From a checkpoint of a small transformer trained on Wikipedia.
Training: a variant of Muon for these matrices, 771M tokens.
Each number is 500 + 40 x the weight over the matrix's rms, rounded and kept within 0 to 999. Layers, rows and columns count from 0. Numbers have three digits each.

# q: layer 3 attention query, 512x512, rms 0.0572, rows 290-319, columns 384-511
# k: layer 3 attention key, 512x512, rms 0.0531, rows 290-319, columns 384-511
# v: layer 3 attention value, 512x512, rms 0.0715, rows 256-278, columns 384-511
# o: layer 3 attention output (transposed), 512x512, rms 0.0473, rows 256-277, columns 384-511
q290:475493539538549495493487553534482491531452629520485497451481520519488488515436524449528466448529540503549493481490457488512502570525496473501544490479487496493523504544515540467549484526477503484428492497491514502488537545547544487501475466553461551539504464465513524478459505562516515500500534512482488473548495576430528497479485482508528566492511528489492528531477509478524503518503
k290:536489461459514436534512507512498486424510467475414550491563558556498482452545515498414577514463473401495523525492480459485469507520431495451487486477479525578463551492511537511575454510511468476546497495492533539523509439410560504498499443515464482499505508459526470529483485498487472468506554516531506489494490527495494446476464484437526543505482518565476475490491471443522495502425
q291:554512496529487459538515515458497468495464498468500442504522503534494511521425544547510474540535433560487433466445555558542500491503458509533508491556508519436492557470487499505480564537532527520536529543513482494527505443398525528478523459550431508423456456484496455495485517467469547466504516456475559495526466441526481551462530498559482547449504527476453507512510523519488426519515
k291:535525495588494457489556482453546515419474512501449495468452472386458533542549495556452523529509479465457518494485479443463500599444491523473429499515454508550510517581499476509592498440589457474463452569495565495428525472394497501471462488525446490471457459514436469448487483476471483577479574447465490509472531525552507483524563462496505511510538497510492508546474482420527441448482
q292:427516553527529533415493591483489496521532502497531527552485502512504484493582478487524518500500547458501501524460513497432530429390484462561538399495557550487508462544479546523507550509436463494493492419519459508519505547445556519507501480532499493478520517462538497489502477480485510524565493504510531556477473519375443546521514498472419529495544511505551494479496477503546575541459
k292:530502543502524453542479487545497429509527518539463484503510504513499497464482462477482418562523515516492487500563493529479488512556500575462487572501449453396522505523515498460513489556511518515486532497476587448504498405448538488522499526561454388489554432498521504563469582442533496520466457492411521459548519481522454428498493497519466494555555492596548532520483530458563449495517
q293:522504519500502538482530463491604502465465451483391495498501499496457525540496452507499520516503484470472468505457544559485535546504533500513503473420540541437484518481461467446531526472582585490473551526476521505427567548427478487452464448496551523497505489482516501522460477454483418528487526486517451456505490537522462443513503461489491441556472522505512524521490511522478518523548
k293:497568465506369574471528556441499507428504572476435584526542430414465514537502473580473516471557555417490485505546511399517497514481514501484467520511471476506458494538507561464522503537496425510534553475459518609522529465375523475501488454499511430470504604516532465387608552461459482578485547526551558478609489504492518444449559508491485516526525589429442510496474506480432492489484
q294:477466535624508471515516580517439461509440549523562489494503485474495537536526517459515530474511521465458507491526514564501444463511431513450553505511475481524499480467454528483563510473469500491485465476529577500498474541478520554531471541494491491502548496481493461490550498467501452453501500519516532460498512500480489452492521497479518527531474484520554509465514497479508529441498
k294:569551497411563514512511390514543436516526550503477491509518545517505489479515540468515533498474537498461508505489458508427480457514430537482457523498500489486518493491553574486576513487515518472566437520467447474419493493417512493471474521529581465476569422508465523439514484557521554465578470549520536448461476522585562446471477517511542575499437472555481509504552462519486467573509
q295:458494490505530469489465490467537498523539486510476480410442551549545517526432443478526456519519523550521440545467519504511416530534554431507489474513480544475452477503522468510543478491529505471520514478497594495481504490488505509552455470477494572544550488509504412508498518480585482492517510480481422530529524480473455405468493446440475557513475457487427500573481452480475511441530
k295:530469581510550474573428507523587520489488571473496546503556468467511519517509542532493602510556450482476527515467526503536520455481499417526504494507495519582487439437550484416528489500496519431472518536597553496521621501515549485488538498496492502531412557530525487565547467538485545461485433501497444510569515526622513472480479476522421494528516466551467511467485531442511468566477
q296:468461547564514547465521549507480467464501492580497510531459523509492498453570519548472517461432538571516591466464532474491487452489502507424522428474544517485586550508490560501512487498494479542569544490532514452497451458474460480474480435547494561491512499518487537461469486477502521526479488495585536504536482514574558486542497503456473484549536486489477579523461455460473515539463
k296:538508493568398542459477441500470532518438511486436536472551509540503519434499451500492498466589528561499498477549495572527545502454548530512450524531519477475497534517480477520512471526543519548516554531380528522562508372459533514523520508517485533478489568522487538462414563536467434476458523495453546487537476442454495507462434456524464419542533475525454533466435459504481460483474
q297:481460486481448490544507539509522484496515430452429543462503501518482538516459482489460449542474525534564545467486502501471491513547551502548402514521456443500517547541403470549585521530441504542471596496481438489473517582476508499493430495472486460499490526556468464496488469517495514520433495500511470476520442521492571504493589474539533492447435556509530462502497588506377559500442
k297:544442496477539517531553474523497457412477471419409496497525518559538479515484468540478492455412542463484462529471544431550536493447503443482575522443521548499425514476481473495518465527556513497516422504457467482519491527448517450419488524560449432447525509483554570462513460483512452504521540480569498540557529504531483504529472466408470478457523470491437482447509554460507488430535
q298:537480482565483483558495529396507474460571450536489444498558478494463499457439505507497505542483345520489435432423481474549506495577424484560449546538466521451453557509582380492510541485507430498477531496509470582459524549491532477452440512504516426500496425559558478472537518494451495526522473497483403509551534540498517522514522518560494437537452505515500500558504435522460519522484
k298:517499517554497574430453502495492487445416581419432513459536390451543569505399555466415578469496484483448498503530555521463443466368521443534518463489519569496488493457501544462431514491544583504526460518520547498496456452442524520475466513525451495458477550532512391541524504505490485567455488445501485496510538478498484545454450496500504488517458472519459462440452454430561450487500
q299:503406421486512419521443433420503513470498555521506429468445471490500507499524461507549519462520452537493483453467486523452448537531457525465486470452459465479519547513525478509483456498424481569488452570515496560420474486479553503476579451465473488518433440506441506605531499498523596483495411544495592448403453501463567568525406527552508498473499591378515510519553472541479464497454
k299:543503446489498408499538452474488497516455582556446544485557534456444500530469489521439504482431417554536506534488538500483507491456526529451496534522550532546498502526505494537568558475458555515538452551531467486541521560442400466502446520486485499468497501480541452494504548534531497538489491500631438546435526432530441490487502518483500537510494437522521498510501484498512570490463
q300:514455510483516479435515523510595532504529506491490579487476472483522537525500463427533515517526443462510488461452440501479451445489498471434496385538612419465492471532525542462500523466522580552535524533478510508516489447495496506495465548534514451466448554500542515504492512540515498534541483567531493505510512531438527456500544487472506436555547507497520509544483463544475528490513
k300:441493510431487523500499509516543500513508502546440516478529498486530514509446471467455589493422565417421470466533593482494486485498510557537536558480481520514516489522524494491526472519528535536493480512524543475512537552532536438548509508538565457473481525516561472484477488439461547541589432541502510490634485460441548486527450505503611552465568501509464486467458535452501494490486
q301:561455504509534448533485477479464502502451456498492497518469456515471498458416532470449588460536485494471488541477453547518536520500544480425557509529458600470528557451499471445521515482605460490470543493535522561428522485504546523510441531492481482509494495495540473394515518473480447529461519516454466542466574481460464516551516524529515533483470460440519491512577446477466463444506
k301:489530513453475521471487518535480494547458536496464492525492473486524510552502420466514518441553518501504502543559459597474506499491575474501484428496459528534547475478537501533505456495452504508504477499504575410479526459501438553527456536541528491513444504436420458477441564464460443466516500518507520513485523487466517518447405553577367471487537507515521486485475513538570492481501
q302:520493461424455520619508477500508493457486511463481505530457504521474507555383537451525472469465448566602498501474530460471418548594444512498443547518539562552523487513493454518468498498474475550468597535501511521484476481457544440495551538513497484497450547440508512540512533495402438511468554521491491484458429562525491523476529519503468478507469549479506520514503531486525519487492
k302:498467516460524492474496513506493557486513539527508445548510496549496538444490581452508478504385515553529537563517490503469533513487472446488529500519530537415481481510505449511482466475502555503517526452561485493511467500464516529513586542477463510522588460527509432411526534467542440452478513470555333468573462445476562388495505527478474464464546542537499505474504519460556552413518
q303:510474509552478559478499473488416524506490483528547454516550468402504478532613549604460433440502517476489481481540506600539536467515573485542474559471502489515485408503469525520503505532413472525481538467544457540489538514532420540507507460468464467439445410496535532524468461565484525528473518456523461499534573513525467430463488466513500520450505522421445503509489485525390512542572
k303:531467568508518521486454530462493453523541446575534443525474557588575543477541432515425427512522494515530501449464456530518457553485399557463473530411492462483532484458503523479534472463442395496419534487423484452532493558508452529504512442465486499456484531551497471476457474542513473431538463563487461545534501447528542484456592508473473494507493487548471492449469508582514541546541
q304:501404448486512464511501446520613541555545567531531501470470449538562523480523463499512524499518490531481494482501480509495436472493488491503622481526549514459467485578477483530557547512474516499515505522494480510496511537559503468464532521520499537493512478536537483503500505527534516537532519513515508505504541548475451526493524465451579423500517485503535485529482513433506544478465
k304:474499502438434551504515524449499595494464484527441551482564535425440563472534450529515519406467526537475463432450533510512508499468551483564465528439442489546497452541439482483455452491533507531540502509477578539528606425483494535489494491597550507501477505518533514494498512475471479484444470444517442516465486503512423576526464468470519502550516397566490523449498538448524488502543
q305:504539531550505544411545539508529472515563501508467459497435587503510500492485514524517475534490521465493505513527449489472508479450591479452510527459518493551501483478518519492532504491436475520489532455540469508414477558498488495495459552487544500541526482516538497496554564554527522511535480527450448531538550493516422443532364508522489537521538473429478556484487501477562569498517
k305:514508494456519403570503550541491523545538525494491569509595569421525447482506500457478478485486507486465476450531479405517484492613521511517531533502512427513452514474521472437476489427489482526543470523423503460467564482562469474499487493471534487502495469437472480585556505595542509502457529486567562512431506492589467464465497482504425402429541542485499525512467438523423467526479
q306:463548443553484507603534494516539431501546506488446495503498553530528567422430474509407499498523554581573524517524557562508545570555535510510517546475507479560484545524514457470523511514517471522510494461531534531485488503479547434480482510517427518512516431520536555494507556488476502536474497545473533505458519465574467515517469505535467491490511436437460539466433437436490470501549
k306:460461528532529414524508419474533514518489566449468445515494504443438482501540461498502504478523466497358586517560445505516561460499469464493468489500504516502451449512480523469529528469502529483551484578531372503488602455499456533491519452460539500521444538446461444509446508543537531504406533464451483455449451494560521442474523546471502503490555486507410501454543577444486493490510
q307:437538467493472547400561484449442514441431496519450573528470533408502496559543557446493552522505516455445515484538500572474467465512569454515485539521577543565508541532476503539484495574472530505492450448491500566513470531475456486470506542547558481440463516523514487553511523550497545502488509523501564500464432495474484514579457508498475496569476528450475492460500525486500585552505
k307:518450487564569499563479513500385459523561595560501456492485539537524525512493476476474452503555478519540447572492528438540501593479464590488504507523518458594529456563500448479498536507459483500544524487515419463508414459468481549562522414550418480481559475467453497502505515538523551468465505486485473430487591595505468475457542530504597469497492452456523484552548546541419567533512
q308:446547557470490424546580494524545447500489513536477511560447511578400553489513460536400561522452565477453556559568534448461546461479509519495475423478537525431495520458486564453533502501526497499469456535493499495453565498472458523504522506499546532548471453488538540509541485467501497519505496452476525501541483484467462482457448517461481563552455490492530503503556453506481449598471
k308:495552476481570526460551535533572541456458469522541557519433522547422455482563491508574420505517529497552525491493488456477565451518477464450509514474466469478505536504586493466538467460462523464460432483560501504477586461561545484470504551491514506484491456497454579566540539505488524543420470561535541501564470511529471449560497460467503576526480437540578523521549488478412484475463
q309:490479462491477476457473510510528570529503512550506511466536557490565488526479488515516455496481513538458529492481463492545502504523497474460481421551477510475522570529493486474472477541482491525508591507512486461509558490530540509525490464475447502529473556507519480494475476481564531498522494532474494490486487544539527411468395497473442455472539491492483489493461575419533479528495
k309:511555542471451501479510493529463614451421474466497490536495507528481563615498497429392441472507546467473497571485576539488506502415449551535516542536502470527543504536413462541445610460470490533445510513516546485564450487475429448535523494535467506457411577431499538453494481531431458479545449517568518482488440433438516542541474558455430433590480566496516444513488496497487477511477
q310:469481468474485538457555485441454564484495521506487462487472584447493444433413538558509495491451467474543589544517486492563533551550496515521526455539522514469471525497427445466433534489545479484500565520505465506513513516538529480434485536509492469506475507486489527490495530513504514550475531461471486481483465496535497417493463524489523478479515493521557460540511499416497498512493
k310:486484445557463524517503544540560564532499632483508527511491472449532524565504509489448535463457444514539502535508495539464495536469503469393533508559410504480485448480473562525491564503519504560501475496503500514466476525508507493482527478534466478572541533494420538438500491489398520499452476435533458512470537436515434503465495476416508516467526489504403528475502567470454487514483
q311:476507485440509514490549501564511430499515545484545465482509469483481512446377481517507508496499527547464534534513498426495486476487419523478506481466577499473469491439543428560489563462540492494507565553549478503469480463526459514544452524579510525508577496575539448514467450516507545464510494474429570482448522513506473496522444486426474484492547468496536542459495455398532547558518
k311:533484524520421534491472531518400556528454497457585508507563509459503481460514492511496520492442501486462496452513477572462489471504528430519446509579483489484515586494502524474492512465450522494606471489466508530454542493496534522506485498478402542464550445350463555528536563457516490481431535521452471479353510448488457566559490545538489424581521499499529481513436487459534558533495
q312:529492541536508511508503497456485533518502505524476504546537441465456438508437425522463483517522462541471503432479546470525476522617463470537495552481500466519427520506455471478476450504540467455552548470493450469489534496542469488492502528443548544522487541491498644545447477546585528493512454528434465530450537491482551489504494501498497484575457449444493507531487506555482526527455
k312:491478503491440527491530459499387569483499443533544535467430501472491495567425471568485505469539530468472514539462530529538493456432530470501464441478510458517466521441454525496469579482514571482540504458506467524461483482548481459495469418531571496485544505507474481464536441571462559589523527476507570523470434514477511555491520586557505574489498562404498446504504553476492549457524
q313:498510519497528509555503508479517503467533511474532402467475522499504455463501487435550512515462473502476438566521431479502497458471452504481489517521485496498511546480484435504508563490497487422461504476483455548432473489521506541470478526479485465503497524485522521451466532506476512525506494496469466472472492501442467563504461508532519509530504525496506524437531443476482525509514
k313:532503469468458458420438571438487548561617562446530514512491479450561509500482481440424406530476455521538550535508543566456507552520581482526513527536514532472514557549454455518495480502508490588469475518486507410473468447545493514499484515487506479514509436475472437515481515453563542461443538517471470504459518500551484486441478469471420484490448441515596513456470494477536482532479
q314:492506506476538464546484485539445436501481532472538561492517499513438469546543539461519488504491484495537450472438478406556484519483506513484427516487560473520510496579477575546499432448535604513493516556492537542538443499488503504501492432498476484476509498531520582520481515413469505543497500482532477522531501550452560481487554546454488499514486522459516522498496554478500398476498
k314:532563533477588566517490495523466558545476466506562544501487488565517472519518508571597449514405545482491531507558495515503501505530490490483493509526512541519481439513453510533486478489577534502472529480465466528524481523490523451480524528480492510457493507498548528467528455518464468508550449572535452540509507491552554391454509531473531436401510500450522493520562455479442529482553
q315:521497520477440517512499437489506497436482495525497491559496478518537502578514572586485495523500410522533499542450512514515499424484469548545428491435509522491529503524497499484528470466465492574455496463494475456481544598535501551508498442470466441550548487468501477490470483530493523477497523459533523484449501511448496483484545505557513507513470536482504535486501405511519490456529
k315:478548506532453591502457501503499540510445490443557528485479436467489522487611457533484436480518523442494456510517499518519472525466461472513563560468474525461505516484525483468560527457488570500505525466513476522514555451475588516472554465555428433427437527523448502509504579495481526447521452515478468495497521434424459480530452426495443476563547461547504474454490494486523513514522
q316:473489492513489561488458463491492458523542464471486544487518513468533474492481456425442488503554501494498438543539561513502506485478446497525420521463457498438499448610473473457512539454492546412433532453439478494526522520564535538499529457513491443526543490502505528496484460461490510519484495535525448449511515479496497509555569486512541546425484490497502504492535411423497465519571
k316:476440488465539541482481455505457536572500529526487495535438495523515462448429492505441553515545468495476487470468430476483491447512526497512467421463557488520480549446561578533543458499464498580531459476545468457486515473507508578519474526481564541457462472574517502499465439475557600465508467557443468462478515503508518570533463512486499508491439419565515509513607544524533539503525
q317:463465479428519561463517461482588587556522555547500435488508512514459506463502515530478480462508563461533427473503519564487469480470539466488501590565520484449559471527511447517492485548435419500560544443519451512522475531492480456527510434497530508516472437537494531494505506572492530492514500462512472525457586481503507538469412543517540521479481489430555567461474474459524454546525
k317:508505518497442447440548522460536463536482534512458483554487605530513458494474509434491471515526565559619538500493502506533512466535505536500519478464457517484418476486392463608454506458493497568560488561485548444416506510522400545513393456481510506534472543396490522571461517531547552571506507480502567526473522510454456568508484485472499422504493504470553498503511466588520551447481
q318:514497486459469512488507533533497553559466545505517481453519507492512434492445522447524510551521485491496513547504435596467525429463517471473557423546504506445493554501486507463492543465575515504529513511488521487485583525472456540493440484498561509480476522457535450439472533451502444520465540497530435503447475500484449483475516467431542526465497561550509489557479478549585488501508
k318:452516469485440539457545516436511445539502583516473507519467528450497495562538494449460507535474464509431534439525542570480589525539490546525560479492489572504495466515524480498477498505490492501505527465484551482511444535467506461559466533519482575506519569454509494520552469492471395418522503489488571480499504517532481461498489441477444486532519536512514486506491483463577510506476
q319:512581466504395471495461482423511468454432482470443534480512475494505518522543506528463475519514474498505532479482513512523445496579434533465515512467517580476533521533433552572475556537462412498531465491423458521471463518475533552458524481506488484490464526455493546490537531465488496518545503462549515507487456548502466558525549550529481469536492538472492452580470545553538497529573
k319:557521531508442496553518447457448471521496575487560454566487461523505558517504566491527443461547462477457402490505569470513423561521443500511485475515509495441488512463488483493461531465483488484487471458481522447566473541487463521520526512506429494452478467509496450449514495482490447541511468470464531488517509481449489520531577508537468505506532570535529533544500478465512465499516
v256:546545491526471507542557447543563462545503456527552508475452555553447506494555522562465521518432503507414578494481533481434536498502503554502559468509509407604530557547481517492495453516467529519508533493536499555479535541583496484576537574536552493519479519514405549529492515527575421515515534525501481475531504513424440481493513372495494456476510530533497558503552519501526416417445
o256:468479464521444426495507544485558505478516519517540490580549516457526550538515563434510508570574480506501396462462516511583513479600456431537509472498434560489573482516427476546511573485501515496574452521496546552523594460500511427415509469530423543510477471586507503519454487409486489517584595517526464503450522507481500559514505552458469506500456475528497466505435513524494533541550
v257:554457489513466475504560487540505538466486491380584443474554470489558548520507520445546500458507492446456506510505569501511484507485431476435589506454506516512536457457484453412496507497505534567522462510492516444459554496503483570488529517452423602479494509522500462531487492580499458418482523444437519501492539479518517465518510524551468549556450493450523561460536512506454496470486
o257:515539486510524462474540525518503442554469488487499481506461516503506489420463483517449449547512466453541505511479525496544509471511458559514498497587543530506489500504531456489561574518493468455511462510423505517473461482434462467496479440547418471591479495479524571557594520485460516585504507470487417486522525475520461440517435549482526468488556547585505492565540430460559542467441
v258:501522539503469434498605483490554491530528574524495510490481525544502446467448515475514505509483558549502481456461533440536445537541586533503428504511533511487561490552425402535511554471408593501501504566487514507545583532530545488543580408520485496458482559593508492500577463499449456517460489501526408553498473523476539442418493491511498462387510478486527541459489481544526514460457
o258:562479438515509564477529539474451539581516488413541401505577475469497518518450458463491502519487454518431554571553476506506549476545544524496466524443444475511465496432500555505463534519452448480493500430473481519442521488514538531484514535498487496435498514519527529506470460463485491504432438464439581458473503511437479521532497532478466480526469538511502461516531499455520433557530
v259:477530465548556488461629583498552511475523529492452481406521491410479553463527536451483496499445479508478518550520434480473487523515459469449437528493435466435487534586475510553427411520482410525510522622508520488451483432467509525538485561466493442537457515528546508544450533425511517512515492466468519468480506494488476485485417474465501469480546489503423594565497484495593534570461
o259:555582494483472501563441470412482502529496454479469515444451431511511522509466455491528433484534508516493440485522527515456501519418531524438538491509511514546487475434465553468490516527523575542496482505483472416501499499516502465527503506489512444562493569465441477520594447468510517480469539456506502482467468595593560447565512523539501541476521555588551476523491517488412506432531
v260:527461485517479488572486475512547436573449523568496538547434468551538473572576496537579430501499552483403388426446495362537438526516449552457523480509512413492530410513547443516549521538513494481526520468556546460435495487488468508541498575524632478463611496466403495458501487526562502449492537525592470506494490468571483453518504537533430519418443523500613514494503605479493454511397
o260:479477496462485422489469481548477525509557430476572434527563388428553457459488515512536460591532538485535522521548484613470615501478524451542456555542484552496427542512580505480483497494484507451439479464523514467547461512445531540501515498477445467517539451524553558542465565499468534510511518516413546503526495467493509505437468516497443480490524469469492489524517436573513522448532
v261:529439515542534476501485466513498400477446511453428462521484495523530516492500475453556438537495541538541525452434498563477464481565445516519462474510495468524473399460468499433493521528458613483526555472523528508482499507565540545442501483551530551462546456477495516479517426459546536504427478588416501480512500519564532557491516572527525542487535476509480477445522468434561417521496
o261:489510442482479509443460567521425586528531556531565481436469499506461454482562503522552464463552461467434493553526477480486532474459532444490509455470515574457458580513504505527446487479498432504485438585502505549531499514513548469515463538464493483529482522566484487533457568559453529554528417479462474535508462483458535465572550488468493503493484509458577491502452525532502521542489
v262:416548486537428478472540478475542529480578538525503499512586517443507468493478615414510517501496515455478447519497626509434556409500494435481455451435550470445512626560558466534461457438427590562527480455528498493456521527515529552431572522464551540529501462506589526486504469425534509484521502467480460520520441449468558576493520536578546518493446494573473491534458520497470440530517
o262:532519520581547478538544536463478475518439518531472538503557447565528507504437471520436452408454487517505516470539380524586440514493484624439503538460535485517473428483385496485468561525580477500562482547486514548488444484474469462540488519526532523534521510430515493456553512581476507522457487488510464495487493520492488459455478566444513417460511505531512564487486511525515545520466
v263:472503415404490458495510508491549482477495487543446571470493502537503514496515469543569439491507571516441524546503508497449521469571561505478591535446508515522424511502480532567529435574466486532618480542554474524522548491518483445459513515488489488519524510544528667451432457501544463492574459556461467556503471523449549459485471434554620471480515507508508516443538492478556455467481
o263:473472519547478516561542520494491477479468563509598510508497532510465454498511448495426544486480518563533485487483529462506542489472517566518396511507514561512536498412530442442468593455533543494521481525433510532380514524532573491569503476453477526504502494456490475539491508541457560561448529480511543467460496484563495547531574470471433519514464457494472562537493458463486491463509
v264:510508514412553493543555543418404455526545551568479521487580464399498504480463452542453470476385447528529478424496437504598500572534482583500428606456373518445478520514450504537502449554518461509493521533407556574452485543474472504465454531538529480497519470530510475416516516476452564559408543473439507578442492503518565481483499562442511533616480470535433542470465477521502463531483
o264:511547434449564480495461569519552482478477456433475509543450442509520468489545511547449501529516429445503516514486497476454488459453532469486559471473445505525562478490533544480542410415593523469474433549510505481461471436492478496556519515488484464499467516474544496591569567511504531450487422547544481570512510451496480480553471584552468515485571490504487482527539577522500489468528
v265:482590455496580442468520525516506490535512589471485506531456492528513514398588522529451545475536414501533465431500482501569492517499456470504463410483484446493536479446466476597522401438460524557538531433534450559505468499509510520486512565475453487546469553455613497546500512449533428524544484499540486476514478468460552422478544540503488577476516588526514580477551595491586514459548
o265:525452486557470553526510489469522483519515409492488488481574550459512552514484490474487552484476491458492527457470499482480553476413497582546493479588489470563510524481465507488524568520553530437529420565474572490501488485496573430493470479521517541441473467499428514559523523562510485505522522545429526455562583511544530559507503504509584483554462569500437493556452516501485461446455
v266:470517434436484444463447510592491527466538429512534512547660473551513531544463480416526382461508424488498442598641504482521491473474504532531605535483497432520448551481573537483455536417501529565608437448576396452437496534450440492375593504503533516507548562451457570428510462469477555430524512543482512463497431419544458457527547536451481528537540547495480498549509485497422517491461
o266:573476475543507535552480494516474458606435563516566587444500518496455547441573502515386539457491547496475513523442590524493488464507394507555496568559496466482521501486553479524511490501556434451524428542427538510488541480429474440514474494478483541523471501443521501506559500545464483539524482524540513517529500508491486506440473532597511512504469470484484507471444486515505495425448
v267:549497580559547556536500486468361448528538455478480502553461504529414514538515418559545492502467535480460532463463472553463485482621521517516502453476539501502498470538448546486534490535476489447502519543505539527468428498523452518493453481568461534455444500548450486490477544494384444417412429486467518458560530538522508549523459471496497558512532548506528519504513443540508478514523
o267:535544409409490526533494527505553490442516527496467464484433480427543514461401511478521506539522445536483547521480510427511562518422520444467583527526511523526521583494498520526467439505504530528436495453448507437506535515474489528512493507471538482459545493505560526536536497540541558508476525463514450549466543448530491505508520493499488535477507452502484466505495475468480501472531
v268:464497516567467443517449504560518656517534444424530522530495466491457526486560479423543481474514562491535544541512541483478472465484473601508398552454460506492508537477525475472458510536517527467465506559474530423600511496523581558516586488538489515443499424522443531530562508521513539479486522548529458522547519531502520501522495462456496578438484455525513534547584451487472404476542
o268:523501534469484569494545464418541497486513520607525499521495541480512432551490533517486447565445532522459481534477564536504573483456529495518538454520609516436457509570510452484473491519481447443530544494490487544528547528479417544513443468466509503475500604472505478471519476479530507511485530471455492507495599459503473520526521531500479470462533554429541507498527445547507530510472
v269:416519514450559532505500466494486581468483474491481447567447458480458467481511541507503579477501435418495455492463525528448481523438526582486530493470531558561509507489519533453538548429479511472452509472481459615516386428434466509508529514592536535582502505472516510535549419546529522470466387455502505456542527523531571546596507521468480524583484507439551452480464463579523456561539
o269:479573479523465513540508504470479447480524455488541503479533533493550450563521535481560461434526495536469557546543533487474511521491464433485511496517501504499505547478457522433458509517507504515531466491533543517520418518551552485473516580514469484470468495508454488515531537477483444507594584503486442519481454459504484495470487508465532526520479544415460530533482503547585501413495
v270:395540589495478483519525439473556492533463549527520452487576438472571460587513544484531515502532605522468516583468450513486499489512553540478488504462493469493460550515590528495521448534525536524489500512519536495547515485567515487487514507415509504463495522490463483473554562541513572493521531498537460532415523478474538574476447518571580462518413550515521471444492445597517535509495
o270:496432525484567441461554537510505494405545539471458548530503490504494477518535503494481417463540415541486483522514451534478482480536476482473520400508529500515572456459478429491487574470515512542456501484473528531484475557445476580473487469521495464426537553530531419435491409457508477508471498473522558484461454499472522515478533570412390506487494478520516527522488480523532490516499
v271:533594582549467460531571461514453444449459473542599512446499574461475521534491537515440502504488534555550489576535444551424519523503447503525471576517410468519561482503451474531468439441506496443542488488551492527474549515478439494505487541474491452505526541482528461491506483469545512460522522476553525465597545400496453533550495538561496535507493554528459566523519499514457507538458
o271:492471516503464470526454495495493434591529421469525514470513435543487552557497453485514515512479493440479461521426492455519538459487515495523522473489504514512479507570465425505464524529526556470458485512533546496518477481480581507399497491577491576530527459505424495552477622433476469572497469509428444506467518582514455472458510493530408516481530509522512470487605573517463479463436
v272:547490547508542538552495471507593502459512482548449457579483484520544449477501473440513483487531456578568481474494467527529508445490444425530482462506500446406577479476425513477532473513518507429450486497516543435519531441465508466502520500474507603490531542517531432444496473487484482466528522543492442506462494394504546541515556468382593491566506517520529465506518438479573450573523
o272:507451525463500465478467474511458454520513453506515503425532536497443571538434457540472530508559528478435535562500503479477469532474538552546495504509442452501483546554552469507447513533530418507485532503544554505465525507552526535551513546484496520520458509469530496572486476452492567461447491433443574490533512482569503471543480529585491453463566539456548430508496507492496569499512
v273:529540474571524490523561499540502518539459407489493513470575530496509515464524529578504508457506601468452487444464567453496418496399568502470484544540483552513537492557450508582538513455569535491490553551462502506521545459433478511501567493492372547540464633503523461471507473511458416500513453431465426485518497542539423604492468514473595458523530505459475579474498517514498425480458
o273:492549540419541518442493542459529552557496555460510491493499508447505504580463476483453488507492439465475515565515456472499481493535451487525513499489477486524491468447455532517501446517479467440501523470550541406446520516501465505527466494548544433489460475506474481536506512457489594500500504468520530522467467445466571505534499551443467623547545451491527476497525494445512576528541
v274:448514542462510431486524453489478521463505496500389469541500512543479506501541483520495504576540487519474428462517519490483499469521441495523525519480471466473459518476436487435512577437519475444470486536482486410426451472488511512504497532497474432495526540482493510451515487550494585543503498452497527518466490414486478489461499554464560559508422571459480507497431489479526564525542
o274:498535527544515522511559509437447536439455526518457442423503564495531503502490556428479455555514561444516496467553545518461508531471470452514506515547516457504553450504464457514473577584508585498451455502477529508534527471489515509518507554523498607499504461518496514556524526465477445525529473555526477435534486477453494490511529589505573472510491520488515426471543479551479492521501
v275:484499568549476531560497483524487378551505408499568377428495481532513475535536531461465437548495621522501524487463477544456445526521545541499438496567493441554510530492532417475515565508517469476495524456502523471483532531506501511570404580498498571523529428512506453456423502570584491528517536531514510451515452493493446476468463520506441550513549470429400496472485464489463527466465
o275:488470407482475471502490508460517604510503574522534499509531485459569540554535560447508523542482465476476498440480459535527483470481518478472479561473536514443468458563572525480475531555493436490496525435437450522542494513564478534471528440525494489484486461473456480480484576443409489524460509416495452504446474574411507506527508490479464520497547496484517460494558517512511486491535
v276:489487522564557515443556457542366563484500486409498466489472484528466514522465511501431552548556550327459398418465505508494499477552513528542353411520455484525508555532502461479480522485546557512489552500533490581467492424518618476510428522412431469493505520463521432464500522567449462512518524486551487401476448465458567496547519519510517459447537613458512499476435456535538483513496
o276:478512477464455502476434567507565427453521567476477447560494524518553539468539502444567504500487436561457554543619516485475521486488522454484540461547526463514429500505515523545528483571530461512539469498560433483505548435527498572437473484585528527492513543500530460516481510417526488472396470546459511499458571512515479502538468554482517466518483511457548545509589471516570483521475
v277:606457550470468469529540529557571520450461488478497497418454518469545464498526491570432384509530585523433479548585497439481475523536535533576471394501555486485429561516458536570491541501475501516521560514523545507477467515494472528524465497372480492488534438554478519554565489433518557562478514427538543543523630488479494542501483463489504559474543601515523539462502469503510537532450
o277:493544454561505503528500472472559467469532456576477484551497446549517515565452526458465499508468436469559485445481509487516515505418462462472512507511539523517482517491563462449483419509524480493480487526471484450458517512505505550511503480504536542518447458494588548449450440471466488450502443515498451473458466466516507511513546480527470455557509513515494518515513625556503513478504
v278:520564481478443492440568519508471400511520515583498471490470444490433506447526584507501457448425478470532453452463549457520542453390556534461453393508546524549455502495503507481500526396496495537552446486515527495496530470497564493485468431475549454478461512469495547541473484502429517547546525522472466500455528473524488498538518510541535542525502518536485458500565560497502481498371